Weights of a small GPT-style language model, trained from scratch on English Wikipedia: 6 heads of 64.
Each number is 128 + 32 x the weight over its row's rms, rounded and kept within 0 to 255. Layers, rows and columns count from 0. The size above them is the row's rms in percent of the matrix's.

# layer 7 MLP gate, 512x384, rms 0.127, rows 370-404, columns 0-63
size [101 102 105 100 104  99  96  89  99 104 104 100 100 101  98  96 100 100 101  98 100 100  99  98  99 100 107 101  97 100  97 104  97  96 102]
[[128 119 113 107 143  68 141 120 143 169 116 101 159 104  90  86 131 132  70 175 120 125 177  58 140 123 145 101  77  83  79 148 130  53 143 170 139 108  82 119 183 121 117 134 200  77  85  85 149 111 148 115 127 111  93 184 100 136 111  89 118  87 141  91]
 [103 157 129 137  93 198 189 158 160 122 150  99 219  70 144 117  98 170 102 135 106 123  95  93 150  86 190 119 131  97 102 119 105 157  69 149 153  70 139  67 130 112  99 127 161  78 143 112  80 212 155 177 184 122 109 192 105 147  89 145 102 151 104 118]
 [110 127 115 141  78 139 141  70 101 142  91 123 136 121  92 131 129 151 119 175 121 129  82 161 208 186 127 179 107 121 131 142 162  97 131 182 141 147 107 164 137 159 110 103 121  73 112 162  94 159  99 101 121 146 179 103  75 100 165 146 113 131 133 110]
 [118 127  74 162 132 125 146 161  94  74 157 130 136 113 100 135 152 129 139 165 139 137 119 174  93 137 122 102 125  85 113  84  90 117  79  93 120 118  81 151 159 195 119 143 122 184 136 115 147 141 163 142 154 149 190 104 114 151 110 134 104 111 203  91]
 [126 109 121 167 144  95 140 112 121 129 127 110 138  89 102 148 141 146 113 130 120 219 101 212  60 129  93 101 183 159 160 156  94 134 159 191 132 114 199 125 150 141 112 180 122 116 130  42  80 153  89 181 133 139  72 119  97 141 146 142 166  87 144 149]
 [149 130  67 191 115 119 166 125 134 161 116 110 128 113 134 122 160 127 111 191 120 135 107 130 114 139 113 164 155 152 150 183 112 101 137 105 154 177 124  97 129 198 150 113 138 116 168 123 102 151  65 159 120 176  71 145  88  98 150 150 109 113  52 206]
 [111  97 151 164  97 159 144 124 106 194 139 144 171 135  90 130 167  86  38 155 175 136 156 152 140  55 112 133 121 154 128 115 133  86 167  95  87 106 136  68 175  95  92 165  90  84 116  95 117 127  86 110 160 118 124 150  68  75 178 147 151 112 115 104]
 [ 95 126 158 129 140  89 110 138 101 124 140 138 166 125 133 123  92 111 121 136 152 177  53 112 130  99 128  81 120 143 109 128 160 165 107 129 149 180 151 119  68  64 121 148 101 149 120 101 193 135 108 164 113 166 112 113 162 170 110 110 125 123 142 121]
 [119 102  98 124 108 151 157 146 118 128 185 134 134 166 117 144 114 108 137 134  88  87 137 136 143 112 131 111 196  42 135 167 165 146 126 156 166 121 187 164 195 118  77 129 117 107 116 120 138 130 175 123  86 168 105 114 131 177 103 169 125 158 129 103]
 [ 95 128 120 184  92 182  71 115 105 120  97 138 146 139 113 119 131 109 120 117 131 136  91  95 152 119 136 134 110 165 116 109   4 132 103 135 169 126 170 125 102 149 140 107 169  96  98 116 133 168 138  78 155 156 177 125 117  98  72 147 133 138 127 129]
 [118 112  87 116 164  88 119 141  54 144 112 149 134 105  79  98 127 145 144 118 114 104 147  85 125 150 115 140 145 165  94 137  98 121 121 134 131  97 162 138 113 140  81 105 134 101 175 105 169 128 152 155  91 153 125 106  95 125  73 156 204 136 181 129]
 [132 140 137 164 111  98 130  86 135  96 106  85  83 178 141 142  86  53 101 140 135  99  87 124 138 160 109 144 103  60 136 100  77 137 151  92 139 121 117 191  64  67 155 143 124 109 169 104 153 140 150 187 100 109 104 187 146  47 121 121 148 209 190 125]
 [172 138  95 105  65 124 132 108 183 156 100 102 125 187 126 131 105 157  82  95  89 112  71 126 128 171 133 135 122 166 131  98  74 158 153 129 162 166 117 215 154  81 120 119 121 109 167 106  24 109 102 168 127 139 159 152 109 121 112 116 166 158  97 136]
 [ 89 116 130 119 126 108 160 133 142  61 143 113  97 139  87 104 148 108 119 170  94  82 137 148 128 126 102  86 113 150 162 136 152  86 164 117  39 134  84 147 135 170  72 128  80 135 137  96 125 141 161  66  87 127 146 208 186 206 107 138 123  88 164 142]
 [161  84 152 153  93 114 144  87 147 123  88 166 154 135 156 112 173 106 101 139  99 107 139 176  99 140 112  86 113  91 145 109 157 155 115  89 142  81 147 160  27 123 173 109  85 119 141  76  97  63 103  43  97 125 177 124  75 185 113 144 133 126 103 165]
 [100  98 134 114 169 158 132  83  61  83 159 119 158 130  94 149  97 164 124 114  79  81 129 155 159 113 122  74 177  91 104 121  86  19 119  75 143 123 169  98 145 138 159 141 153 138 113  99 148 191 161 126  90 163 126 162 114 144  82 101 111 127 156  83]
 [176 107 159  88 109 105 140 132 142 108 116  84 112 117 124 122 175  99  51 115 112 172 236 131 109  96 112  84  62 112 151 138 124 188 157 144 121 133 148 133 169  95 143 126  75 112 107 156 165 116  94  26  82  98 214 111 125  90 137 138 167 171 116 124]
 [123 128 127 140 100 112  75 147 176 141  57 104 109 120  76 135 120  91  88 176  97 115 121 120 174 141 152 187 115  61 112 104 133 191 140 115 139 174 173  99 112 112 130 105 144  76  84  87 152 211 157 138 125 106  75 164 123 139 118 148 159 164 112 169]
 [124 153 144 109 108 166 141 138 142 108 153  92  96 123 157  95 161 128 101 129 125 110 105 157 116 125 126 158 105 118 126  97 165 138 121  81 145  78 131 112 136 140 138 105 117 149  68 107 119 109 113 120  95  68 114 125  92 112  98 166 113 131 149 143]
 [147 131  95 162 124 137 134 123 134 142 119 170 135 147 101 222 187  69 138  68  91  90 156  97  89 201  95 139 152  89 103 135 110 144 139 175 149 123 115 175 172  82 171 137 162 147  93 162 179 111 142 129 123 114 142 108 112 101 118 177 149 157 111 164]
 [124 128 105  88 192 114  98  95 128  98 102 120 139 142 106 155  96  32  94 166 174 126 109 114 149 131 140 117  99 104 141 132 140  68 128 123 128 140 109 146  97  97 128  67 178 102 123 138 169 120  98 147 141 156  91 108 130 143  74 136 135 107 130 112]
 [106 103  93 115  69 134 137 200 134  66 198 159 112 169 133 155 107 125 185 175  99 134 148 116  91 124 162 127  76  80 148 130 183 115 106 120 188 175 139 123 157  98 100 146  97 139 139 110 127 147 142 111 200 115  76 121 114 119 115 109 152 122 100  74]
 [133 108 112  29 135 129 106 128 115 160 120 166 117 123 132 126 123  83 123 120  88 142 129  99  95 115 139 141 161 146 133 122 142 168 228 169 124 177 133 167 106 116 149  98  86 145 142 135 124  50 154 134 148 185 137 136 111 116 121 150 139 111 137  89]
 [129  91 138 141  94 136 157  65 156 143 106 137  43 146 141 108 105 178 142 149 113 113  79 142  97 102  91 120 102  54 161 106 167 122 112 121 140  90 128 166 147 166 117  68 158 141 133  95 149 118 156  96 132 118 164 155 131  38 158 114  51 121  91 103]
 [141  58 115 131 127 119  82 106 138 164 119  37  71 149  92  93 106 129  76 150 152 101 147 102 101 114 132 105 120  70 172 142 132 131 149  66 110 158  87 173  91 112 191 130  38 117 141 115 110 160 131 116  69  82 137 134 121 113 133 121 125 114 115 161]
 [105 128 115  70 127 178 135 101 141 158 139 140 166 189 105  91 131 101 126 114 100 104  90  87 128 158 179 136  86  98 163 147 169 141 131 188 195 152 225 120 131 130 121 171 102  93 159 153 128 170 117 183 165 118 110 143 134 113 113  95 176 180 116 149]
 [147 161  87  90 184 182 122 158 126  83 130  85 157  88 129 183 117 187 110 112 138 105  82 125  96 106 141  65  98 116 150 197 139 175 157 108 113 128 190 138  95 167 105  90 127 157 133 129 101 152 138 110 129 106 108 176  83 125  95 114 135 117 144 112]
 [101 121 111  89 111 107 129 174 123 151  98  88  97  77  80  74 150 102 115 141 151  79 148 106  42 145 140  47 158 162 148 162 160 121 120 159 119 142 131 129  41 144  75 105 134 109 146 142  81 108 168 155 145 155 124  71  35 152 127  88 124 156  89 125]
 [200 146  97 171 135 127 125 153  85 140 105 138 101 158 151 170  94 162 114 114 149 138 109 148  94 171 139 135  71 122  77 143 154 162  63 102 133 109  95 147 155 117 127  54 114  89 129 134 105 132 165 128 121  78 125  62 122 152  76 136 129 164 186 116]
 [146  85 112 144 141 132 165 139 145 202 113 133 138  85 152  31 135 144 128 147 158 148 120 156 119 160  67 136 148 145 132  63  80 167 189 112 131 127 115 160 171 104 121  97 133 137  78 141 141 140  99 142 148 181 178 139 107 124  99 139  85  62 161  84]
 [ 94 177 136 158  93 129  55 118 102 184 167 147 118 164 211 151  69  98 182 130 166  77 122 150  87 142 125 188 106 161 125 111 113 144 161 124 155 138 138 178 160 139 128 155 114 147 155 112  83 127 125 111 169 100 166 129 148 164 171  96 164 125 106  96]
 [123 127 169 126 121 133 135 147 157  56 134 207 143 185 175 155  99 130 150 119 189  98 100 119 147 124 116 160  99  97  94 157  87 101 143 170  85 161 107 133 111 123 116 163 128 111 153 140 128 171 164 154  68 122 172  81 157 153 126 102 131 128 125 134]
 [177 115 141 104  84 125 110 115 153 166 121 165 102 141 137 158 129  73 106 124 121  76 165 136 166 155  66 135 133 114 158 104 130 120 103 169 157 110 132 156 173 202 162 146 117 145 197 142 208  98 155 129 100 144 112 150 114 202  78 183 139 122 116 127]
 [105  95 160 149 110 137 114  81  99 135 120 160 116 162 115  80 190 120 149 141 120 168 163 128  59 173 128 187 106 143 145 176 129 153 169 144 129 142 110 201 185 109  97 143 110 122  96 148 168 161 140 124 119 111 135 122 106 150 123 180  85 142  80 167]
 [ 99 149  79 146 135 127  87 117 126  97 100 136 191 159 101 109  97 150 122 137 146 145  98 147 160 132 142 133 123 182 139 122 122 108 132 112 174 127 112 170 143 140 158 156 109 130 132  98 144 141 209  81  73 117  82 177 135 131  74 115 133 120 135 166]]
# layer 7 MLP up, 512x384, rms 0.134, rows 370-404, columns 0-63
size [ 99 103 110 102 104 102 102  99  94 102 100  95  98  99  95 106 100 101  99 104 101 107  95  95  94 100 105  91  94 101  99 102  95 100  98]
[[162 155 127 169  81 112 140 158 159 128 108  77 170 189 194 176 138 133 159 166 132 113 102 143 129 160  83  86 189 111 119 176 131 105 130 129 132 165 135 117 196 105 109 207  89 132 146 102 204  96 176  77 145  95 120  99 130 121 185 145 101 160 102 138]
 [ 91 146 145 107 123 157 127  90  88  95 115 138 151 135 201 114  97 108 118 120 181 130 134 132 117 120 144  99 142  52  96 137 155 125 102 168  73 134 147 124 195 147 125 153 138 125 128 131  51 119 108 132 155 153 116 164 108 130 142  94  80 120 192 123]
 [124  88 200 119  86 122 173  94  91  93 141 112  52 115  96 166 138 151 130 153  85 115 140 138 140 111 146 123 178 138 142 133 175  69 156 109 139 128  95 147 142  48 101 128 146 112  92 143 151 101 119 101 117 105  85 124 151 125 138 100 141 133 160 126]
 [132 100 106 151 109  95  92 135  97 104 127 155 143 131  76  69 174 103 115  84  95 107  84 104 137 164 164 143  35  51 135 151 159  84 156  75 172 161 175  65 135 149  79 100 127  80 158 163 125  90 168 152 160 138  95 133 118 117 133 111 116 159 168  86]
 [108  68 158 168 141 118 147 120 118 146 107 148  74 152 105 108  82 166 135 149 128  68  97 129  83 105  82 116 176 139 111 122  72 145 142 150 143 156 137  82 124 191 122 128 120 160 165 101  53 111 119 176 142 116 131 112 186 107  92 159 140 146 172  92]
 [118 140 141  96 110  58 166 113  61 125 131 178 176 147 107 143 100 146 140 125 176 150 126 114 136  78 106 153 123  98 124 136 129 102  98 146 157 101 117 167 171  82 186 104 119 148 110  90  87 118 175  85 174 182 179 142  82 156 103 174 114 126 122 144]
 [139 152 156 127 186 155 109 126 121 124 138 104 181 135 149 168 132 101 133 172 136  57 138 138 147  88 148 116 135 159 126 115 105 152 102 101 158 114 156 145 163 113 101 123 140 144 132  73 127 165 141 128  90 130 151 110 114 138 130 109 133 191 169 105]
 [ 88 178 187 118 113 126 150 150 136 116 157  80  87  94 144 165  96 111  95 168 146  79 136 117  99 104 177 130  88 125 134 164 161  91 150 107 151  91 126  70 140  78 132 123  69 132 155 154 170 143 117 173 155 104 127 199 136 139 132  83 174 118 138 116]
 [136  90 155 127 126 156 115 114 117  48 132 105 151  95 136 206  84 144 111 148 120  60 163  98 109 149 148 135 135 169  78 101 146 141  78 147 168 123 154 151 145 173 167 182  58 120  96 184 188  84 119 160 170 156 138 132 139 101 138 143 133 159 103  90]
 [100 171 113 176 119  86 179 174 220 153  71 119 108  85 189 153 133 172 166 105  80  67 120 104 101 141 109 103 172 112 125  75 116  96 145 148 105 107 105 133 184 199 101  77 110  98  94 114 125 141 149 161 130 101  79 155 127 153 128 157 137 149 121 163]
 [179 168 128 125  81 128  81 100 101 149 124 114 138 140  92 138  42 179 161 114 180  97 101 118 137 138 143 168 157 111 151 140 107  86 135 128 100 120 134  73  92 162 122 120  97  96  93 172 167 158 173 136 131  58 133 186  92 107 113  78 104  74 124 126]
 [146 122 122  78 105 156  99  58  67 109  54 122 156  87 122  92 122 174 154 161 192  75 106 114 132 199 156  91 130 101 130  77  90 128 124  96 132  86  98 115 142 120 119 126 151 129  81  58 103 176 162 150 124 123 111 153 101 179 104 122 159 109 175 125]
 [118 107 141 160 126 153 149  97 121  99  92 146 152 151 159 100 148 115 152 111 137 101  95 129 101 116 128 132  95 115 105 153 120 125 114 169 105 100 107 132  98  78 141  36 149  92 103 129  94 103 119 153 112 114 113 199 129 136  97 130 127 148 154 130]
 [104 114 151 179 123 128 133 170 130 130 123  94 169 135 123 122 145  90 168 172 110 184 127 122 112 101 141 153 164 104 105 106 144 146 127 167 158  79 149 120  88 107 103  88 165 154  56 117 158 156 115 170 109 149 155 145  66 139 126 114 114  75 169  90]
 [ 32  98 151 145 120 136 194  65 162 173  83 144 120 118 128 138 153 103 204 143 130 128 165 161 178 149 114 143 180 174 162 146 115 116 170 136  63 149 150 159  83 126 137 101 172 147  74  98  90 157 128 159 156  97 121 125 114 108 100 148 139 157 160 157]
 [195 142 110 128 140 212 153 185  92  99 133 131 144 179 127 145 163 130  96 134 124 139 134 131  56 149 105 166  62 115 111 100 174 117 113 124 136 171  80 105  91 101 149 116  76 126 152 153  59  94  84 131 147 179 143 113 131 118  98 181 167 131 137 148]
 [141 142  97  73 110 160 124 177  90 129 167 173 148 173 122  99 116 124 203  88 136  91 108 174 157 113 103 112 148 113 157 128  90 133 182 157 129 137 152 162 146 132  93 107  97 114 125 159 127 105 176 160 141 131 144 150  66  89 111 118 148  85 107  97]
 [138 142 108 147 114 165 152 118  81 183 164 105 123 139 174 118 159 147 157  79 141 123 175 183 162  71  84  53 121  88 119 154  84  92  99 154 168 137 125 172 194 136 131  92 176 136 141  92 169 106 158  96 141 118 179 149 185 121 132 107 146 136  70 161]
 [108 128 127 104 160  84 169 134  95  61 140 163 157  88 111  75 128 148 168 142 139  93 164 152 102 146  84 175 146  93 114  74 178 109  72  92 110 160 149 195 206 148 146  91 126 107 162 106 160 124 121 103 123 127 132 157  98 142 105 109 126 217 113 140]
 [117 104 106 126 137  94 143 141  81 109 192 145 120 142  96 161 120  89  85 129 114 137 141  79 108 177 206 138 121 136 100 158 103 172 151 126  95  97  93 150 135 113 173 144 140 129 133 155  89  91 124 124 150 128 118 134 205 112 150 145 113 126 116 139]
 [ 84 158 173 163 131 144 130 117 135 159  87 202 164 162 109 217 109  96 122  93 129 122  83 166 149 135 155 140 129 112 100  88  85 102 112 155 126 128 107 150 140 103 140 148 137 130 124 139 160 165 169 143 127 146 117 125 114  89 145 189 101 142 164 205]
 [118  79 109 100 111 126 159 144 129 132 163 122 122 120 124 197 127  94 167 189  24 130 122 112 117  86 120 126 107 125 171 117 161 157 139 152  93 155  90 118  75  93 134 155 138 130 123 184 185 182 121 183 136 106 133 168  89  91 115 124 126 176 167  84]
 [ 95  97 152 153  78 195 101 134 115 167 149 145 114 109 127 156  66 146  98 174 131  96 119 140 102 105  79 138 182 107 192 142 127  91 175 142 132 142  92 129 122  83 119 159 129 116 163 145 176 107 157 116 109 144  88 130 174 128 143 137 117 100  95 176]
 [110 102 131 144 145 156 106 121 142 150 156 143 139 142 143 152 110 118 132  90 145  92  69 149 168  42 159 125 129 129 206 115 118 106 150  77 104 121 137 123 154 132 105 116 166 107 149  93 118 142 149 136  51 107 118 187 161 121 127 112 152 175 107  87]
 [159 132 127 175 128  81 130 139 173 144 101 155  90  84 112  34 153 148 131 173  87 107 171 174 155 133  98 142 125 108 152 105  75 108  84 114 150 118 184 101 148  74 130 130 174 104 166 164  73 121 151 137 192 137 145 117 122  98 163 120 159 152 129 137]
 [ 67  90 105 170 168 124 133 127  91  87 138 123 120 170 125 170 122  48 138  65  96 172 168 157 107  88 200 147 112 145 162 189  90 158  62 106 107  96 103 168 193 143  76 117 137 126  70 103 126 121 174 134  88 185 151 118 165 126 120 188 149 116 108 104]
 [148 139  74 102 167 191  64 128 102 117 169  50 118 151 133 198 221 185 169 100 136  88 135 166  88 120 112 115 123 150 144 164 141 125 170 124 110 111 151 118 165 113  94 189 140 161 124  84 111 151  97  63 123 135 144 136 113 111  98 157 110 134 110 124]
 [133  78  98  85 137 143  83 126  58  59  93 177 161 153 115 141 145 157 112 136 120 128 129 144 165 163  83 108 160 126  62 172 131 115 120  85 152  92 118 197 168 134  96 167 122 172  80  76 179  76 139 145 134 166 112  89 129 110 125 101 134 155 150 110]
 [123 115 163 127  91 160 106 144 134 105 127 136 144 183 147 140 178 132 117 143 109 144 169 115 119  56 138 128 164 133 179 145 110 115 142  46 175  85 120 135 100  97 121 101 108 208 132 116  83 137 135  88 117  76  71 183 152 120 110 163 123 127 157 116]
 [157  92 167 186 102 154 151 150 132 125 185  95 181 127 164 167 135 121  49 156 107 148 104 175 110 100 136 180 115 153 106 109  96 136 123  83  96 117 116 154  79 167 129  88 109 160 147 108 135 189 153 120 123  87 148 130 150 121 118 100  82 175 161 146]
 [115 130  85 108 139 117  72 159 152 142 145  63  96 106  94 137 150 180  89  99 120 176 100  88 142 143 141 124 145 127 162  87 124 104 111  65 123 117 159 119 138 150 147 170 109 132 169  65 122 125 135 119 179 124  65 242 138 171 118 172 129 121 105 104]
 [138 137 114 162 127 123 119 165  94 132 111  74  87  87  86 145 145  97 188  72 116 119  78 118 142 116 121 122 109 119 154  98 170 120  88  74 181  89 147 107 191 133 131 148 123 162 138  73 135  91 143 124 127 118 173 142  64 131 136 135 134 114 125 123]
 [118  86 167  98  84 153  75 106 137 124  80 156 159  80 174 184  82 154 120  57 129 130  60 151  96 102 144 141  80  68 122 139 158 106 145  87  95 151 169 110 128 159 151 106 103 108  70 144 112 127  97 124  95 144 132 139 127 123 151 108 183  87 119 124]
 [ 97 166 141 138 175 152 134  93 123 149  93 196 120  97 171 200  79 150 141 113 158 123 134 200 131 104 145  91 159 112 126 105 102 125  95  94 154  77 179  98  98 125 130 127 151 188 126 141  82 169 144 141 186 151  90  76 134  59 111  74 119 122  82 134]
 [ 94 151 179 140  92 123 143  84 142 145  44  85 121 110 149  92 180 150 117 129 163 102 111 101  91 116  96 100  91 138 135 105 110  99 124 104 112 128 192 136 195  69  70 117 104 119 139 143 134 118  94 149 164 172 127 157  89 154 123 166 108 184 124 137]]
# layer 7 MLP down (transposed), 512x384, rms 0.126, rows 370-404, columns 0-63
size [102 108 103 102 101 103 105  98 100 103 102  95  98 102  99 108  99 103  96 105  99 100  97  98  98  97 103  98 101 100  92 106  95  93  90]
[[158  47  89 125 100 119 129 112  80 148 119 151 131  69 195 143 119 111 107 123 136  94 131  77 137 180 137 126 147 188  92  85  99 111 132  68 139 175 123 126 143 114 100 187 116 175 128 119 157 114 129  99 103 153 131 123 128  95 155 123  86 130 130  94]
 [122  93 103 171  92  93 127 102 107 120 154  58 140 130 181 159 151 175 126 105 163 107 170 160 166 112 147  93 177 160  86 142 164  73 137 210 116  84 108 146 139  84 147  91 146 117 178 133 139 144  34  64  90 145  78 137 140 173 152 145  85 143 122  72]
 [104 107 140 120 191  97 101 185  81 118 175 126 142 123 112 139 117  91 164 135  92  96 100 162 149 108 138 129 113 137  92 122 105 161 112 154 147 135  76  79  40 103 110 138 129 187 136 154 144 141 141 108 129 137 129 135 102 169 166 102 115 107  96 129]
 [150 160 140 103 118 130  95 172 100  98 173 105 110 103 134 123 114 170 135  86 186 144 124 142 136 146 111 137 144  49 143 161 150 157 137  84 180 122 147 100  80 172 125 135 114 194 155  86 108 119 119 102 119 107 122 163 141 175 173 117 101  89 112 120]
 [ 73  71 100 123 127 116 116 133 177 170 101 133 103 121  92 117 121 101 155 144 126 178 119  88  87 155 153 146 125 116 121 196 104 100 160 107 106 174 189 136 153 198 126 121 160 198 112 112 150 165  92 112  98 156  89 155  73 124 174 125 110 106 124 110]
 [150  73 167 119 116 165  97 178 136 113  86 134 132 126 200 156 146 124 131  84 103 136  53 131 134 143  44 132 189 141  94 180  79 168 154  74  96 173 163 173 165 137 108 114 148 155 129  76 136 118 185 151  87 125 135 158 120 151 125 117 144 160 109 104]
 [ 86 100 135 126 127 142 129 139 113  83 140 118 147 124 188 116 132 138 126  93 124 177 107  69  63 114 182 168 125  68 149  72 174 176  76 145 116 110  75 126 144 169  99 131 143  60 102  91 120  86 130  91 146 153  99 153  83 104 126  48 157  77 119 219]
 [126 112 126 166 147 136  63  69 136 112 171  92 116 103 222 155 183 114 104 124 137  52 126  75 103 104 116 170 148  71 163 144 145 143 117 151 106 146 116 157 144 154  83  82 163 161  56 112 149 124 138  92 136 123  77  82 165  91 174 114 160  91 114 123]
 [150 146  56 143 103 134 147  73 187 152 120  92 146 141 137 123 154 133 160 130 135 140 139 133 144 126  60 137 188 107 167 133  42 146 172 129  84 136 178 102  51 153 123 130 117 161 150 156 145 175 111 146 179 100 145 135 167  69  76 120 156 170 160 113]
 [185 190 134 131  86  90 179 117 134 178 117 161 106 107 148 155  77 145 140 167 158 109 100 129 103 127 131 154 162 147 110 145 130 107 142 219 175 123 148  91 156 159 155  45  79 160 138 164 160 157  92 154 160  93 166 177 101 134 112 102 139 144 132 142]
 [147 191 163 100 104 101 128  65  65 144 159 112 141  88 123 133  56  93 145  71 146 198 159 133 127 204 143 122 177  89 151 114 138 162 163 118 183 128  65 133 185  96 180 198  70 123 141 155 157 172 135 164 157 152 159 115 109  50  89 117 174 124 150 102]
 [157 138 138 147 147  89 122  74 190 126 106 163 179 100 135 115 173  94 116 113 137 108 173 101  60 110 149 120 135 120 157 136 148 177 135 166 154 153 107 134 141 180 157 116  66  78 114  86 134 132 137 103 152 123 100  86 164 172  95  95 154  69  87 181]
 [186 105 121 118 105 117  95 167 165  80 105 156  91  88 138  79 109 137  54 136 151 118 191 167  76 136 116 142 159 134 103 104 181 126 146 165  56 198 141  92 151 101  89  79 126 154 136 166 141  70 129  93 133 143  71 195 137 157 121  57 132  99 126 133]
 [ 92 113  97 112 147  94 155 120 119 164 177 119 194  30 133 114 133 170 173 143 121 110 140 146 137  69 190 146 126 125 146  49 106  94 111 158 155 136  96 159 142 131 100 107 124 157 156 166 135 115 116 163 113 145 152  92  55 107 132 139 166 108 124 160]
 [158 196 132 113 109 177 141 157 164  79 114  38 117 102  75 115  82 118 174 170  78  94  88 123 142  91 120 123 101  95 138 136 109  70 123 133 137  86 156 177 139 166 153  95 158 141 118 155 167 193 120 170 160 166 101 107 137  78 137 147 143  94 126  97]
 [121  94 198 155  69 151 149 122 141 166 145 123  85 168 147 155 108 161 146  39 124  76 136  78 126 136 114 170 130 138 205  97 124 142  93 155 108 168  97 156 134  93 162 103 129 139  75 115  91 168 105 140 122 202 163 116 133 116 132 159 106  96  89 123]
 [122 153 126  80  95 182 129 167  90 101 154 157 119 143 182 123 116 168 137 108 130 156 183 142  80 105  72 142 164 164 136 143  91 142 148 148 166 174 135 100  98 152 104 180 192 157 114 129 141 169 147  91 139 114 135 149 117 157 157 113 138 152 122 140]
 [113  93 197 145 113 191  95 155  96 190 116 141  93 115  56 151  86 105 139 145 102 125 135  80 131 183 145 108 124  85 128  96 162  87 152 120 168 158 181 140 157 113 126 120 133  89 112 113 167 174 131 159  79 169 146 155 126 143 101 131 123 114 178 150]
 [ 92 132 115 118 156 110  88 144  92 105 125 115 112  92  78 165  46 143  95 140 136 139 149 139 174 164 101 105 124 121 206 130 126 119  56 126 126 177 132 211 158  92 133 124 107  92 171 142 164 143 108 137 146 191 127 123  91 170 151 119 131 164 119  87]
 [174 165 160 135 107 114 143 147 154 128 114 153 101 107 123 119 104 134 126  94  98 151 135 111  88 152 147  95 130  90 109 129 142 113 107 150 166 105 178 124  76 114 153 112 105  74 109  78 107 174 158 124 116  75 190  72 190 133 116 128  99 129 148 130]
 [ 88 130 140 136 140 169 118 106 124 192 152 160 130 142 152 129 118 103 115  95 129 168 110 115 114 153 122 117 107 170 125 128 174 142 133 219 162  86  90 115 160 118 165  88 109 188 121 185 149 136 128 194 114 131 146 113  65 115  98 130  86 118 119 149]
 [144 122 118  92 171 110 165 146 120 116 122 104 161  92 174 127 102   8 158 131 123 199  95 105 162 124 157 171 118 120 129  85 153 131  28  29 150 126 106 160 150 133  88 128 147  95 103 138  83 156 100 119 123 110 108 139 128 132 191 124 113 128  95 121]
 [112 106 126 147  88 115  94 102  98 106  33 113 155 100 140 112 123  77 139 114 179 104 140 156  65 100  81 184 128  92 126 135 162 128 115 174 130  97 105 157 145 108 144  70  99 152 146  69 120 116 127 105 133 103 138 191 155 171  82 124 156 117 156 142]
 [145 111 128 106 142 111 133 150 135 108 150 178 143 147 110 161 148 169 159 117 195 141 130 109  65 120 138 141 191 141 111  92 106 170 118 135  63 145 150 109 118 113 120 170 145 166 124 110 157 203 119 149  99 107 128 107 133 164  69 107 140  46 140 183]
 [ 65 103  78 145 141 124 141 172 118  75 150 117 161  72 173  57 155 154 122 202 152 104 112 171 158 103  72 109 118 102 118 118 170 139 166 101 157 153 121  97 124 169 144 106  87 159 116 163 171 140  74 149 148 105 151  85  67 141 100 119 125 137 137 160]
 [109  75 127 129 100 118 165 134 171 147 143 111 133 131  97 135  89 127 165 185  96  96 145 138 168 115  95  78 105 111 147 110  86 153 181 134  68 136 113 112 162  93 181 131  69 177 112  92 122 133  94 144  97 171  99 127 121  99 144 130 139 142 139 106]
 [129 125 143  81 108 112 131  74 137 110 116  99 102 109 141 143  94 103 129 110 150 101 125 133  60 191  99 131 129 120  92 164  86 127 105 153  90  85 164 121 131  60 205 114 100 126  95 121 155 126 118 134 120  99 115 175 165 134 112 149 172  75 130 142]
 [136  82 121 171 179 184 161 143 142 136 156 173 172 135  96  93 139 138  87 141 136 181 161 131 191  84  89 161 161 147 120 115 150 158 175  94 129  84  87 137 142 110 137 121 152 176 152 158  97 129  69 144 136 139  87 147 136  80 117  70 176 147 152 124]
 [143 138  65  96 117 147 146 113 114  88 160  67 119 171 165 176 134 167 104 103 116 169 117 162 130 156 120  78 149  63  80 122 136 174 149 112 111 115 155 121 158 139 101 135 104 162 120  75  99  88 118 165 134  70 145 177 159 155  74 124  90 124 147  87]
 [149 103 127 132 134 196 123 121 143  86 113 220  98 174 180 200  82 105 151 152  87 130 129 117 127 149  99 107  73  87  87 171  81 166 118 130 100 104  93 150 193  70 126 129 129 117 155 145 127  85 109 152 156 144 142  93 108 141 129 141 116  83 138 198]
 [162 100 103 147 128 177 155 135  88 120  66 177 177 132 134  93 129 152 102  77 116 158 126 142 103 124  95 159 134 126 174 176 173 135 111 173 220 117 127 215  80 163 116 128 195 137 169  74 132 153 134 165 159 148  82  91 149 128 103 123  96  66  63 146]
 [ 71 106  95 115  94 109 179 141 155 171 203 133 117 136  80  93 108 121  87  75 100 121 136 148 164 151 124 124 142 132 157  80 148 121 118  77 117 146 159 107  83 119  97 141  87 153 103 139 118 123 109 108 176 134 172  98  85 183 151 154 135  80 116  81]
 [144 159 119 180 112 161 129 142 117  74 150 128  99 138 101  54  86 109 127 156 117 129 125  86 113 116 144 111 103 123 143 157 104 100 172  82 140 120  39 121  95  69 149 147 144 132 124 124 110 119 166 188 143 142 146 132 164 119 183  77 150 136 176  89]
 [120 110 155 134  72 104  99  88 133  96 115 123 139 138 151 116 101 165  71 117  72 166 159 109 127 138 156 167 187 182 131 110 168  90 123 133 138 119 160 116 176 125 131 114  80 168 104  98 127 103 166 189 156 133 156 148 140 134 136 127 145 113  99 156]
 [120 103 154 114 134 174 135 133 110 118 163 127 126 138 100 142 152 177  76 125 105 152 119 148 138 155 189 153 146 113 109  76 163 154  62 184 178 140  98 175 132 203 128 169 108 119 119 144 160 138  97 160  89 117 122  61 159 147 114 126 135 144 182 122]]